Each number is 128 + 24 x the weight over its row's rms, rounded and kept within 0 to 255. Layers, rows and columns count from 0. Numbers have three digits each. The size before them is the row's rms in percent of the matrix's.

# layer 3 MLP gate, 960x640, rms 0.04, rows 473-584, columns 400-439
099:147107140157148128107089150129127138133121108045143123125151139126124136138141132066145148173135149115067139153154142141
103:143085127101092139156108132115090077092079087157106116100138098144187103142119098099119081061141084112115131127132121100
093:099149136122106114083104143129115145063112098108126087092065114158135133144116143143123120148127125131134135128127099141
099:127098141132146130116131122199121095149099116151162163134082157118112137136143156118189190157153150143129112147136147104
102:141140105119159096148092173120161138094100143120141118111175089073109123147115115166104133096090112125158151130120156136
095:120159160139113127108100102098112105143118091098140103119124065166121092158154169129132137106140104133143108142118171163
107:110130119134178135140172140136160056127143210143124137089105100160088112134125118120109117104111146128161130098136097150
097:163117151150112152107126089170132106122141115140118101104146137158115104147134121153123123096174103109144134147112121120
108:043156127128156150167079114107199126094134117167131096149089111184119126130135098163122110136116103087075119158158089091
101:119122120130151142121132123106131143120141123135125105144118099159155136166147113168166140097146117080157116138143195142
100:146133159140065113101113139140092088143129108147150139134116133143082070128150124163128154129112144122120100151146140084
098:098149101108125113097146120157137120063110132124134135102137121161174137150122047136115097118147162112136168130106142187
101:134092134148129135111129129170118130105167113146095143084158129115125125149108090112107142101114102106136168129098151143
095:095147087124114147065137159147140142128156129110095127183081093097164140086138123129108158162120120104155136118150110188
101:116135121129136132116170110160111149113108143126146105105115107139150132147138152129142135154101117075142123105125153085
096:076141135121136094128110114135138132138129097128141113146111096125190141160135125149159198107107109144116142145128181136
098:121122133101111097155142112120092113160073145122130130128140103134133108100132100128163132143142102110122135116110176107
096:109094130096123103156121160103095101101090141119090151114130146105150121184130142107190126118127104129145154126107100174
098:108136103119144114126097124110139143118110114157102136061121124152124108108111152144128132115145123125103150110096118115
095:138125135107165138140120118137135133159119094119110103105121148135085107140109112122097155117147125122110139187129102136
096:113116106127166120154136163177158106140142129127118184171119149142131121165121109122159159150122119124122104148077100130
102:077145145128135145172181082141113070163109123116141157113149159135117093163197135137142152147110185091101107137092155145
115:161141142141105136106139154134139146129142153128119146149144141140122127121125124143137134102123104076140119121122107132
101:168083107137124096128110151132162119129137138142118186117131073120117161103184103117132141153131144092101127135101143130
096:111120097194109151087122116160083126145147129120158160112182148153122114106090125119164099135122165173126151140140150102
101:137134099127097116130103143149148131117156132112162111132125132167109149098140140145150127114143112134127120121151136128
099:115110074163136147115121101172123106100151155101118188119075107092149133119183131103097127131127128116121132143155175154
095:131066152175153125106138158140078101092124119125134132144153170131158135118089152111093098177127097136143185156150127133
103:124107119119146099134143154106131127176111130157152161129129126120188132144135143123157149126121148101103132136102141140
093:138115056101109097150095113145133148175111118119126103069158095118143077065121119074138127109100142111114079090134163157
102:140141137123119113115097130151155129108178116104150150123138116122148167116078153180117119147115161140091172120125168121
097:113119081123174108188107153123145169089149097138115161087109117123182103144121084155140144147151149126120154132151116077
101:133121108144077154120130113126133094099124078125117158160143131160186126136136144116132163108132114119125117103142176122
103:145118103108106159142115159116109181122090147083133168094140136099140151143112107157117145201120096106121112148102097092
097:122131164124132121161109117154130149139115126106123120170156134108128132129137136111165118104110123119132105093123123095
101:122156147100148119119129101125149113158106146139151161129137115127146109105120128103149150152107143108094136143160132150
098:101113077138171144124177159113102126135141121083111130150090090147139152173159129112149144079128167117115146170115139113
104:130119133121109132143133121161120119112141135133116108165149117112140144112120122156140125096116102118141093161159107105
096:098091130115112115156129119158153125155127098100094138099153149125130149116131145124137092122112106119137101168154128128
099:134110106138089104138125126161091120120125099110102127133134140142164080135123181124145134152131127113142144134132121113
103:167121161142116117171131132123108116156161166161158142107108137129125107129160134148107080139102161131151146149100176079
106:121082139139128115119152121151137107128164111144097145150102119121137171130128146138138107081156092145105170120138154140
102:157146095144131143149135131146112128085102137128107114099117168135126176115115116108128108146099159143105130122137096124
099:141147133125104116115120167106134096133167140097119138120121087149131157125122126111144109123132122162094114131128139141
100:136113125167113126126107136173096148117153140145142113121129145136106180112120130131158135127142092099106163164164122131
103:129113146134117122093098140177143130094157103115140125114120129095145179110108114062123125104115110174113098148123128097
099:102144103082139134159109056134145123101142149054164101123136096109141160121091116081134116165124068090138126120088145103
104:109113170138158161147104131141116156115127115145134114113093121162129112109145134142099158159120130111150140148126117147
102:142131162077149100097119132134113150168139117186116153096144155119111104102116124141143137126101075052159165127151097162
106:104125138106145123103130122131128169111126165170145141102113170154102150131134133143102125157123152175148164173108123118
100:119115107149116150102103102143087108151111103105131126155097164139100090108203106102111155061131159138131139126112122119
100:166124166099129148066132158162137119082121152106157152153129126105110184096124149183126122176129118155148143112132118138
099:157134101153123140183140127130129148154118131135083118119183110161119074163132126075153118121138129135138198102129134142
101:164122121164127127132139096134164116123129166102102128147144133142148171155151120105112054121139100118102145158136108115
097:129099120140150123140136117060150124122143106070125123144141142062173131117199150109153108092132100128148183135129124143
103:095140109153176112150091146145130141088105142125119130159094130136097085155097106120136118157118112128133160148134108091
107:126130095119141126100106117102118073094155146064144093129111099168135129134120123088165113172147155134122155104144149139
098:127145161125092116150140142129082130119114109152123116114074135108125157117135134139108142123109084144115163141125105106
106:098107129140105152130117166152135103161151135144111135140130136134155103127101122107164145128127094120144115118154083125
097:175122156116103107107108118107109121126142145105079144143149098114106128144099141100128109139128132134117142122138153143
098:148116070129088103135124122121111134117149102126143141115148148125102112123149124083120141109126126111123160110121097123
102:163143106159072145130127122136133107112120130136089115078119114108171158104143128122143038083135138137145076098085149100
099:105136109143125117117142162161111105144168126119082088126128139120133081100127137118126157127115163118110162163108121113
093:119079096104128103094088134181181122155100117126121112096138142092130152134105109158116118138125078175124177120099122095
103:091089106143116136144101082112164085089149111158143115083125146144136126116101117123136122133154148125113108149086126108
109:116141115144142155101130094162106133105102152169120120173078122101084182117149150126118161129138145156138106103178148140
100:153125100103139099080119159152146117125127122120110144145136106096193114104097091064162131118117110161104126106151160093
104:151100164126132151163121120114065118111095128109117109132137171164141154130146140117135161187132151099104134106146137130
103:128132097173124183103164136113143084110110144129110085146148129120099120152136152139122132105084132165101154176149119147
102:075120122132111115166067104133121124137147149128116123103083178112118143147170095098130106146112148114110143113098140138
099:127172081143110141141129078132128153088141102120096139121075138141087124126138128166107143134098140133128145114132097162
097:118111111180157130126146102145123111130117125133115134129103104144128156127076103133103118141125121121127156154107150085
099:126128066117126125146123138177194157193112154129134147151144113097133112108096120179132136147073127169141167111161139118
100:110114125145161119132112158117141128111130136096133170133110128133106158134124126142141085129146062115130118171114134155
100:123121102092083161156098096120138161112106104132142117117098061210140125149107184091118127167117140089109095105128130108
099:090124109126167100157078126102112095130113129169114160151072150110106144094079089109135147098145118115159107094129124152
104:134133127107110132120159140126098140125106155143109123076102104147154142181121126143137109114130148146125140095097137122
103:102144122130136164114151097104149142119098105178067090105065144159100129156153164109130169135128136122122143114120119135
105:170139121095100167146128165119085151113169170141124136142118171158126129091130115116136098128120152122127105135100109114
101:096120120125104118097108092137139088147124114158115127097159117128108125146136119140164199099124090113126149103116125108
095:097112148150130162137146106100111114087137104126090109135079146129113107130118135140103152106161131141114129069146122091
103:098104169144126163112132126138114132136153096124113083135150104182153081084153143105178113150122130101141112118128123125
100:139107159090127127129113115138151090152138135140079152121117130155138139116081114098048138176175115137146143137129090146
097:092097120137108091176161126129150125132127121111149120146154155132100088077122106109139151165156117089111104137129150128
095:087137159068078110138119105167144111130100103101140115136111087128150119157172097123136130153150128131131107077166132123
108:156126094116110106130103124099132162148092069098104159108141113134125133096097095134153165123138141113127113126114131141
100:158100136141132114095128139128168160129082114103087148170137079121148130168113153167105144115135115106130129132142146146
097:150118129102101136115129142134132182170138122094086166136140113125127166104126093154119104112125112116145133121133138095
103:150114113137136119167089154104190092142141132173127131084122107109117142146171136126140116110113105174144122086125127145
110:122099099127110135132150155151166152113136180118162134157063151156163098127127132133125127145097115118121115139134156115
102:109066157096143085151110156121139121115131122095095164126156150161119117105089116126163139098122116112114142128107108088
105:115123168092103132113105090162146101132106131121125087114118136147144138138113233119143185156145131084138137132109122135
098:134120104181081125095105118142135133135108112156148174113115120158129127124131114113077165130122154104132138102136144100
100:144127083143089174113136103122118155146135154130121137156169155132125134106116113082083142126054136172144093133146115161
099:142107065102148126134142138153099124132133124134118129131110143160130081123139095106159129135133121175119119124096139134
098:144139148145156096091191124120103113071117148137110115115090155136133143159142115101125113156122070141140117094139113125
107:130128128130082146125129153107093104128135167099143121096105128096153125148116147148104077122113116146110130118128111136
102:143113116156156154148172128108172148139137104131060159133122140147121121116111115088152082175100103068178161124122110069
097:149109074117164148129120140112114119155138114100127153140110119138123150114151112099096152130101094071120149091123149100
101:162120096090149121133143105142139113142092114136136111098151156114135110083094090115105111092093089126143161152071118120
106:097143137105124123136128110154116107100115133143084163133080110136115147143121155148171121128113131149133148154118145164
100:126124140121133125112156194143153139149104138095155146171138142160150125180129179099127125154113140082146118157156125141
104:145131084154171124053114098103145125097130097092129142110144128140148094131127123077158108134152099156156144145130119138
097:141081130149107162160117114155159132131137144138110118157127151128104117132159123116124127124112113111106097139165125152
099:130137151146126094153124110138110138156118097160123144104088161164117123142129097136105123160150104124115106173106145097
099:120096096141129130127129083174106096126139143148091134105116122169141084112108171144142143134117094110122134163127112139
092:116120108118091089121087126149151127130124100104159178139142088147123088146099085120134100139101155127171123153155108141
101:100119159125109132147132154165134145146111110134117144089152125117157097127145135127161143119143136125144177101113140167
101:147113098145145135108093118135107128155158122108140128126157161159142095116128125119137128078096117126116100151174157124
096:136110122134094101174127115155148146138101160178126112104113149184113153083080128116139126129147101109121136129153108120
104:105115153095144118133113137127168156118120097123131096141120111119138092155132137147107134107121129133163126087090156089
103:101113142096102089089114112119139116141111161106150123112078112087162095110169093140160134147112123110112142116100139153
# layer 3 MLP up, 960x640, rms 0.0426, rows 473-583, columns 400-439
096:126150130132138132145129087144143143094134159163181129139123104114147138128124120110130134115130117178165122108120123138
101:138127157141127134129123115137139137110108109180165076111113131080147175110156126106138098138119111114148135172158086145
101:109119119137188152176137155141151164112081100179146192144100146122099073180134139126112132103121150121117132153136132113
097:149154087132132132122130110130190134146095109134133127127148094126157097127135143099086166083130112141146166138125151118
104:149122145130113123114095131117124150166157116139129155134078113117107132126126130128122139092116129094166092120133124131
098:170107146126129093124134167151141111114112145136154134101104173112108113134129100122152116147139179135126130106090110090
103:105115146140149143155149110120108121150143139119113114095126070163089112123089121109117103146140097128110176109161092131
094:144132106089148129129132109151160130091105110146182148076123104112131123089126119094147111171104115105118138153173143128
104:117137103121148107164119114138136100120142164148133150102130088128131118069112157100119089123084107118130127146150119141
104:127149124120137123106161133157146136117155126142137140112155133107144143078125126073102092138144132115157111149100095111
098:129135123166128145090111184139084109140051144084153117160140153135132157141124097134148113170104074112129162133134095108
099:139164139166131076116159119087111107179137102104130124102134136091154156138115150120106152163142138105157164104152092113
102:141150147142151137108093153125117087149129111120133099157103080118144130153089161142166138164134192108107089155162131110
094:107142103125129098154131106105140128132133140139105138089141123103117142140099124135144103125096113137154129163167134113
100:120104147139134147157116163141141166151152101119126103132148123146156117094107152089084133092133112127171127122140106151
096:149126169123118116108161123120129115101109122139168146188167125135119163118129099110138150122146118094156122135122153119
100:154132119137134103172141095163128156130130112136097137102074117160121106149135134132061116130135072127114154129138123135
096:119180139115110140106116108159123121174146103144146138085137139157145151140110121076112105136110136136146123141138140136
102:117131093149134143118142099142175154147119118131097120160138100109160177137110115143187120125130150101179153096078108135
088:145163167122122117095137158073103089110116125121145101120137132092123092147164108158116134125100162142151163095109149100
093:112116132155106161148108098155145109122162150118110088126154097113105153141091152127119106112125169116081096151160148150
103:169128120089086107150111139125166129177145120073142148092142173095112101090142098123156082167143147141122143131146104115
109:132148133108126095125178104154109106161161186164143146136126119136135134133182143168089140089146198185146157140138141119
109:131104154092133131160143175116153186125136098106074161096135094116133149114181125116126107105122154075113118110140129115
092:112155143133113179162105122132136146120153081100122126150085099113151172087120143131123158159124115124167131099146137118
112:146130137131084133130108120122099124120121110130145155137161156129103145139133119139089152119117078151080178141149098109
096:118141130084128115148151164108150140117122078126096090137136140110127179170118124137116133145094128135178110116124088153
093:118132158123104124159090101094112170123092133183117117151136144144135122136118146130117179101098105095113097147115149153
105:114151146122109150084154124131086158120118153152102114081167117138131173141126127113169159125131148108127107135139136134
089:150122147099153117150176159123098096131100124101153138170140150116113132141110183115130108135157148153135162159142097157
108:097115102137133100149098152103149159132176125134129157143188137142085132126098095047152139178136106106113159123118137118
090:155119071105114109168114167148105109088144098063139102122116121102114134170116105113131134081116126147144130115154151127
097:122144148073126119120147185123115130161157127109124145131157110141168104166129132162135142130117141106106132134120129152
103:144159115109132127098119130091111167087091159129114137108103121144117106144126158101146122079147108126137124127134098114
097:151119133149155094109169132133134124099139146100151112106132107166121093149135166119078110134179144129106146121120114118
103:115143097132097158101124133134144145131125125148157151128153066136133089122165079157108115143096162108155118090097138128
095:122128155178139072134111136120155144105159147114152095139113121126113118132151144118136126155187110176107115107139101090
102:084098173090114102151104125145167117143121125173121105134101129127118157122117078148151089112130134115082092116128162118
104:135135090142128133114150101130098122098126164074173165193130130152145138122124107109158127173137141151128142119108141124
095:113136163134104089123090152090105081101119151099111183178102140090188106103146124169139142167109114131143149156127131145
106:121130138135098112127135101124102120134117134120096107115097154122086065113140122161113091134119151122158130120134125105
103:145191102128128095144144135191120146155128074112132155160109139123095138121143111159081132134159123106134111099115161099
097:115098124171125148133119115118128117121144109135147173182166110105118114129069131115151166150117144134142135157142119139
123:154142125194115158121118144103097120125116117115107146135144141179090190118138123115133111132124154107119144105142124153
096:117123126137182185110164148076170114094092159126135137112127113147084128120144181142120110118135144123113159146198125137
107:146110132139122143130129134152109119108138130116179143115153139167118098086106141147134143149138113137144127128093090152
100:104127143110146126194141105099150165133079076087135081160167117120145053118144158073131155110124127162076127137169085115
110:132099143124096144122102126130115083119158132112110137141124151168174146087128144187164182142106107160153124125133149104
097:125143060140164138124129085116144136121156149121136107093135130133136116109130081123106112118134179108114132111153146148
107:135140109116086138135135133154137140118111115100169093150115142170142125103135130118084145149142120175143117118103109160
101:106137122141114116152163166149134149064095140165140115162102103161120126174105127118158168141148094120121158118105127118
097:115114145158140083140157102144130064153131106127082110078132110113131113150152147134141138134149149081132145115117124150
111:128127149160131121116139136107110112143138167126123118133118140185132117135134125125138105102178117160096138117094108107
102:108117138128127136125113123175155085119108109112130170154157158070091103128114154137091142061135114129124129144121109079
097:102122122087140120108123139158174089124137144120150105166141132119163092148138164098137123153097114127132114112119132098
102:135137103171139111141108105101179130124155182130139120111139131143114110160105090127151114117136106069118150134095117081
111:110126138137140105115142135176104125181136125095092110121148146187116104177147145107182113154172174171128133093146129108
096:119083142147102142112145165125114129101138112094124138139102148125154123138158075119075105160148119123116139105095133097
103:152148107160124101116172108096114116137147162098103127107173133117147120140128135079120112132130131131122139131132098133
091:165121112159150135156143158114137104122102127125112076149142125120132106095155119120101109083132165118142074147091104162
093:166128138143125121120170118171090117150069123162135129123101110133127119152139121098085130153093134187088112184094149138
102:105111122150098087117099107090153150145160126140125134128109122117104089122118151100105149110110128122130118160130130092
089:128094143112129124113136109131174138156115136125141104140141138080136088128098123136140159113129157097129105134145138115
095:115146110123150096136126120140130134110125126108072131102115138112140135104165152163142158146115119148155169133124145122
108:095107079108130123125085104128161130118148150166131109127092165105087099119110122095148159105147112101145089144097074132
102:124135090142104103126133126131125139171119130147096153117144147146137125087131150074092129092130086064089117157130118123
099:124155097108143134136106110104112126126094121133110079139135117161129123161150102100137098126153113158128103087123146132
101:088141105091150150129117130140114149114148115114122125128113141151111116139151140140149149113116095100136116104103079121
095:118128137161124106126140129105135147127141105130129160125115120120113124131151114131122141164126161128117094135130121116
102:121138129102114101126135125098155128100112148149098133119094140123136125133131117104089112135109095137114122142114103089
095:163113102158107148097112110135127119107170135130113139168133141160142145140085100159126161119156128127128119178131153112
097:117137122105096149134109157132149113134137129128148099109120075134117098075129099066145160100111135158158103135111137119
101:104122117131128142104129111114156130171155152115130095092110100110133137098124131175139142139112113155124134111136171096
100:140130108123127094100144114149116109144099151137082134159115134162121094136171180100109126086134138131128160163108139135
105:092128077139136109148146119161083103155121101109116167150094103151114124135121122087118120148131139133151131082130094132
096:167144153106105156100101138157077137124101110136138138133148116104115107134153155085126143177110141163119095118182099116
105:165149173120112140082114116127090155183149115102159158159130166088162124139157125118161087139124109133143120181134116124
100:129134108151125183155108136141162152125110151125097133122111137145102147136162133110157145125138138117114122097119129145
104:131125191114103129149126155161112102073175133143130135146113104157136139078108117142118108158096125134144116116120131138
101:111123108112090139113143061129104132135144134094189149113162137142119132093109161171125129110139170143134140104132118114
094:153172121140108127144128143130089145106138151094110158106103152115080106134123152122128138122128178117117156108115127140
103:142136147123122129102132127111103102133142102102138163182162142143130150164118127101110124164156152115118102111111117111
100:134142114126093108102106151125136142118140113097166131148157152154141120104137111146105117095118139112095145158139118142
093:101146129154108085111143100132151120132117135164160079176102105148118112127133121134114134186134098119119104151129121128
093:172162125182130104123169090126118163129164130188094098134119134130111119124159132111090121095160134122114110107116167149
113:170102112161127112117125141127117125143125100131112128120127148095134162172111104176087130100129130146152119117136139108
096:132155103150113138084144131152111091142091106105088166139116101170133111180119156156087049088121173134117140167139170114
098:114152109100161101115134138099114074138104123138168144126150139109149093113102111129125180148102182146127166110106160091
110:091145155165130129108121148121171117145177144128164130119095104122113114123116075119132104122143129090139136120126082112
111:137077090142122142146123134157143069071132151092161100175104131196110131116148147102152172126105115145089134164111116102
107:085163120112140146097154139101105121100120145135084109123172173151137181139104060128112106155144151112116123128120105173
108:110138155088112125139132120137111115111113154092133146148107089127159157137155148133165194130098179114148147109131119147
096:110137123123125071164140206134102096146093120114147103141132114118112042086155127114092133155132127133152115139084089171
097:110116161128129091120154098128125094157120089093107093166187114127130174117082073099120169138136110101099146146123144085
100:130143100117126102077140103076079157116140135159070107156131148135092121131133150127133120163133089134132144130125141104
098:110150201119097120115121134123083129124109152103126075149100128137158149100120114157108124123089136149129106115124147087
103:091117108121148120133144144114155079146139140104126164100135172074145072137104107127138124142113139184101117119091121106
099:126102124157136143140167168145146107130116132132136115126100166098125109128089130090143122165149139163113148117134139102
091:089141121115128170143122104114085110097156090099107114105082136086117141136137130148143109125086120118134115140118135102
104:101158091123113157132154121126087152120136168103140110091137120161061137094111080120119143157136070141114126150135089164
104:101134112192164118146178174173107125153098096138110150137088162058110119087155143091106087113107144127132185140138148140
099:098148104129121128102110127121131101157121098117109127122141142116158125142129147109097123115106097092108114143174187162
093:152116122107142118145124118141140162149166120136120118117172121136073124112120133134121118140100172097054153114156104120
099:122123125123105167115143100131104160130132131129092139168108136124103093110138145116144122141125156182099102153182126169
096:131121123133110130125124162102083134123143118134141120172100147157119127143111159156141121132109130110091162154218117138
109:125155125110102141134135135115147116101133122154090142141149125109175166113096127098124106130132113165167099109153099139
096:124102173120089140121104139107123140158133146158108154157118120151141129126108158125123124121098164117132119132164157119
104:141108122109118126153152124142123151134159124096157142056121092155134161204104126112139125108143167157127122168104109114
101:112148132091135138134128073068110128147149128144152114129145154141138146060122157078117150122131176144143101131168172079
096:100118122101122123128089161135139098055113152123159144140140153130118121165074110114141112108151121166119121172113111100
096:145115107141091067135134124122104145108121080140110127162144146122106111139154128126169121139124094121121118165109102165
# layer 3 MLP down (transposed), 960x640, rms 0.0389, rows 473-583, columns 400-439
101:173128163147131155122129146108117166175128142149111146134124164168106072116139149163089149165073154087104130160150143122
104:108095127081111163139083075153090130095108075158142142129089153133098112105139134115127129127117135115118134171129131158
103:146152179128118165150140093133135139172118142135125126137145133099155159168147105158139095134165088114141156166076173133
101:129062171093170117119130095109093104163114142114162139103125155142131126174152145096147186155126150130147140133131127107
104:151106135122144151113114122124094164163105119129169097136161131131118137143153091121126142135087136124112196094119131143
094:155116150126134110122187142159141129133126120153098134118147127111128144123130121115129134150182137126129145109146140102
100:122134124115139128112123099127114124147148084139106181101158134131085137174145137139127140115108104140120099142128101123
095:109077104102122131122148126147087126134186118119097150137137107142113115106111171188133087127013108078118103131131122095
100:158079101190104129134149128148153132148112099135121152130176151105129101143126130107180137103134128152137138172115117149
103:095122086137135144133118098151131160122165090150143104150120127099134126115142137107112094131163113127131097138140127131
093:169133151105099142143116139103100075100177101122185141150135116139175114113138128143126169125115173129147124115130151089
099:086125118120110132129099117094145128148158127156135115178120106126090130175120107136141106143091133140071094135155144140
099:143098116127139159139084184143124087121118126100135126122097087095166123101124139149159102191117141117152091175150142112
095:139143117153150150140150159116123128120107116130140129150081151122145102156135121136077109143089132143110139159123124118
097:147095130142114126168114190127138073174144167164122140131164123162150107129146134127088111126122086130141135128115171137
097:108125130119100147118134110152125094156101107082126142111151092131104090123105192153116081114136124125116157174156135158
099:113134093156130102129154108136155102109130138098131106130116112125124118103173100152141133084171140150124121104130118109
099:131125079104160126090147122107090111099112159156153114131154130122101101105164164122124090126095142145131108113186106142
099:115122160158113120113128118139105116088134116124148077131139126100102116124111176121120105134121127109170124144142096143
103:090147102133118137112104123189161169162115119116089173109130124183113139123122126105111145161184137117109134158148094145
094:136088127109150154084154118127110175106122121165130142077115118167134169110121090143126095146124122130120103131100105109
104:130097173132119118147155144100139157142112100133148081162151150115149111116136129110131116110131135116179123141141088155
116:138124150135065079109144142168164142109145113119177113170163129132128109108130110135146119129103109083141116140135095153
102:127122092117124122106123092139122132145097105135115132148124107149095114091126138150129133131091115087157102131137160115
095:119144169114097080126120151131115132151154174139160116141114107082149183172152098190129066139108108162124140142126138098
105:150149117117103147085106109159175121106133085116143142154124096148134127077131119126136108148126096141111157067142111086
099:131124111110121129141144139135128103136144156122120146104111130131116137124135162177107138131055111086139146164164164127
094:140137140149164090091133137094107160140131132108139154141152109131165124150102122170153139154121134101133138136151115114
105:114149144135094140123164124113116121152154120096091124136173120136150146152148099140098099096123088142103144170108102173
092:133140098110149109147165090132140104113106159128159146115112114156144170123099101162142149110087137124150095122127116113
107:110111138078152152149082108106149121089119127155136105157146099144117143133129163148112144158109101123126191119149145147
096:110105139133128116096084112171116095149092105121079133140125102124149178123164127152137143167160093129096128169123159166
100:162110112087147086116117181151159136112124146109109068130136108086107091146131123134134154072132127145170099145158111128
102:145136126159102120114150119167097157078134085106150113139089123129094108118156143134136141076088123117170142108127139153
100:121127109155113093155110147131133124117154133122111114177160149102140154116144124129175125153097141120143127128125138135
103:097107145138098118131107128127095084118140091149132109124108175120136119159124144110142116141113115106122102126113119130
099:132132161105116150102154141128115151133127113137117081108102113108155130143108125176091078101135108139150173118116123121
103:131128129109127162128115119089127127105124123083102106188145077153121137112118129139140107121111076125103141127116104137
099:106136135133125102134130130121148113110132161160154121139125131142112095145123129100143153148077097183129105089131141094
096:159126163137131164101147152145129119141154100149103118149113135118091130113176152105139137131098117152124128136098104057
102:147131154102093135136122123140087148164146135103101145113157117142134104130115124143106106155096141145163121145126145062
107:122190146108103129145144097111112101106161108104151144124134121164160150096132138131139141136170122094124148120104138141
097:132160112161139110144154100127111169158131153153163164156132077162126142117131141148151133124122138132153147166091123116
100:111147167172150107126105067147124147153109095097118139132134091152164114148119140097099113161124095158101154147184091107
100:106149161132099130148146154112142129146119143108144150109162147147130124138114069152106149167142119143156139106087137136
106:168139153149137128095106102145145133141145108124121122136117107054147108107081102131121087166082073151133101146150142089
102:108117152140091169120107138110152108158089175131150104149103157106127166117112077135127159138096119134129118178143160136
108:128160101133162117099134163145125086158131122127128137151088165136084134102132153101118147140135121166153157143121114127
103:134130162076118103138116140100108142114078145137138139138080098156131135141117101157153138113110113136138090148130116165
108:129141131137092122116181109086163147141148095119117122127125149145127086160125145135157075122146121141116082125109120149
092:098085127135125131148158104162113148050106115127122154148124105153127143172122132089131137138117080149139153154199163180
101:106121104135112164189120138127086140109112103135129178095139141112106151141130179100112107080149112082129104144137108127
102:140142135134141104057140132121137139139105161111140165101117131130153122103130104130128165091163126140125115143070162119
101:122147085145126097175139118097100138168150159105150139158101153114140137105116109175115155167101178123083126134153124152
098:124128123133162133114120119102128108118124145118085118111139151138123143166105158107118134076114145127126125104138132115
096:158079113131123126107110122146136137125146140110115124129098137123178115152141126117141151113106122115101083142161130121
111:145120115159085149104155136167128138134081093082102101138105126186181120158108166144131129143100130119112130108153167133
098:109124178149149138137129126112119129129110146131092122141155088156184148103096129148102149165151159090120129139130142079
095:132114113145134108119124091138116099184168130155146105122114098108131131123119114152100158084127106082130109167147078138
096:098116114129122125121133127156130163137145145092137141153121135146172133135177135134130117151083180118164138148124181097
097:109098154119128127120125136137189130123153139144105114132115115150118085139076089171161126119067114080113136108127178165
102:130155120124141109099109119121097173154141141143135071087140154129131075156132133130098130126086108085108151135087124120
096:134127099156129141126140128134131131101111133080143085088128156149119110135110138122122132124098136114090120102147110177
099:159101134142179118133115158180166116122105134139144110156099141120158141124131142156149100149143117126089135142152126159
107:116124118141071138101150111114136096139136113168121155121082139099133126119099137118077117156114146107120149135121106100
109:148121139096138125161136103114141154148143063113146161091135151152129114139114099096147069117167106145132125113086072092
098:123103127131136102159136145115090078130129161132099100127114123115143147135079110183118099122186117110147108107143120135
103:130132140179164141105142177140112126146140109162116133160118150131158137138087115133085131142128127079109140099084165149
097:121141097132154151116103122159122108117130137114145150154087099103128127117158112111110114082178148145105098128108127141
104:159123122124115121146128149128112142124084129109157146154108149106161105117120133124157094116164144143124117128149128124
097:131107110139145096140144094111134114084130131135134133108076082128096145095175090146093099070104099126130097077165125100
097:171116156128100110140092141129096168125140160160131117152144113098178139136128099109134134143071094134148158174116127148
100:101121119105118146130170130075118088130104099152130136101137148127127103129129128098109109098170143161112147145150159167
102:115088126164154088113132146123086129105126115152125154141128127177136145181162199143099147133126149127135097126132106158
101:125165156100141126128127127113157122149083140101150098147097115152139126155083158168100116144134120130095103152140093147
096:076103136103142135128164099174100170114080119119118143163084152150149092160104100124155130099066130116104113155116142150
105:176131114086133110069134147156141157146112074107141171181124143106131183137121125140132091115125106175124146154128151126
097:158161158127151127079163147099143111133093148138143120134100143148108141139127141171122169155168143136153148113121088179
102:111140154112161150135133119167128131134170154143212112142162120166155150104097137151148115136106145132156120147134091156
103:135132128120093090120130155144116123112113110115119106147127119102133124123116125133124149179130131079127147161137147125
095:114120162119119116148130155143152086175080132122141162126145107117127159132147104156164104154160110130141138173110084169
101:109185135116155132136110155149137098060130100147095147138097135139109149132117111131128096169120097108129163164146133106
098:090111104179128129123069109154115149138142090110147109077161114115124168121130144142142136133083125147133132132124132160
099:113156105143141107115130087089140100128134133141125078150110135135124098130123131106072120111153154140129169122162091093
095:112104145184140149136136114136120134118157132149118158080142155160133100149111130141155104152147112126138088084112153093
108:167139081158148087085136093086085117152126120112152134115120159146152146143100061159144141147084142128136163114121133137
101:132139153080101151158143143131117121101144144092095146127093126117101165121173119126087113080095147101150124162116103099
100:129116154115163109136121121121165148085116101123155149098160145088122126133167125096091154089103097137109101100090138164
108:125118136144135114136161152131131134081181170134148155083142119119137138159146116149125130125128063113156116072105134139
107:156069137136128105144095103139118120119142161122114095176120126150143133115122115123084162095089129129108108129136108118
106:166146096143096085140123122155129106163098080135163109106137115101106175144134131131107088141107174117098107125137128139
106:121119112148108159117130150125137139155126123142079151135161164133103136148165151143171150148129137116136155104153128072
100:171110109155079175141116088156127119152136115138157110132147151118158117141141102127145151128087170137109169148149112152
099:120167098117133142145124151109115165142113118139139076116177149124126077151094186169091117098133126147161167128135128141
092:104100105123163108127149136125127143132139116117126129100124104099149124171101118148126142165121093111169145170123162148
099:117147106178144104131162111123164133134135092139100142140172114117127108098087123128074121139120106142158158124163121164
103:111149090107107131134145085128118114149115146114136138102109126101151150087092160163103117137109171159115114136108152119
098:124105137146110149122129199136117149138139137127155135147139156146081130131109111118133112156123127100148131105113088121
098:125089129115151106140151127131135165162138131113153115129114109117118118103129115116157092122104091159145122151096137111
104:127162138101095140149119149135145105122137099138146140128108150162128132132127140143108162068120147134096145122177104100
104:148114143106138159120151103167106185079130135101101150149133147064159112039103167163108119177089113127184141148169182161
101:110126144117160106123135106117108131133146158106104103159122138171126153111092162154139122141096132120112102083125135102
103:121136091184116109096130121083122117153114116104143115143166134117137097106123106090124075124142121186141142150145156114
097:136105116116164129082128121154129113129140142113123129107166148103108137121128166134085145150115173126087115136126157111
096:095097118134115131141120085159138138154158116130155099145097081111144131106164120162106173139075144118139107135149131095
105:145160134116122119104145100121105181162121136105134119127135133088120172126150132119137161136148104108122114110102115146
101:169065118149133142130116133111093127104161118136156104111129162125143124135086121149145115135131082149113122132136110160
105:118171136126128129134184141137144072129132138133130096135105151117119121123159161117140111129086167159107151110097103148
105:083119171137113186115109154119158130120089170169175148103139127120122157124141133116109133168159103126106157114063147141
099:174133118076133165142099175124125135100163168112136113090146136092143113150185198136137099097110142137141109117123129125
100:136122123129138126126097130147148134133161121114119131107189101084132136113069107111106157137130126124170142101118130144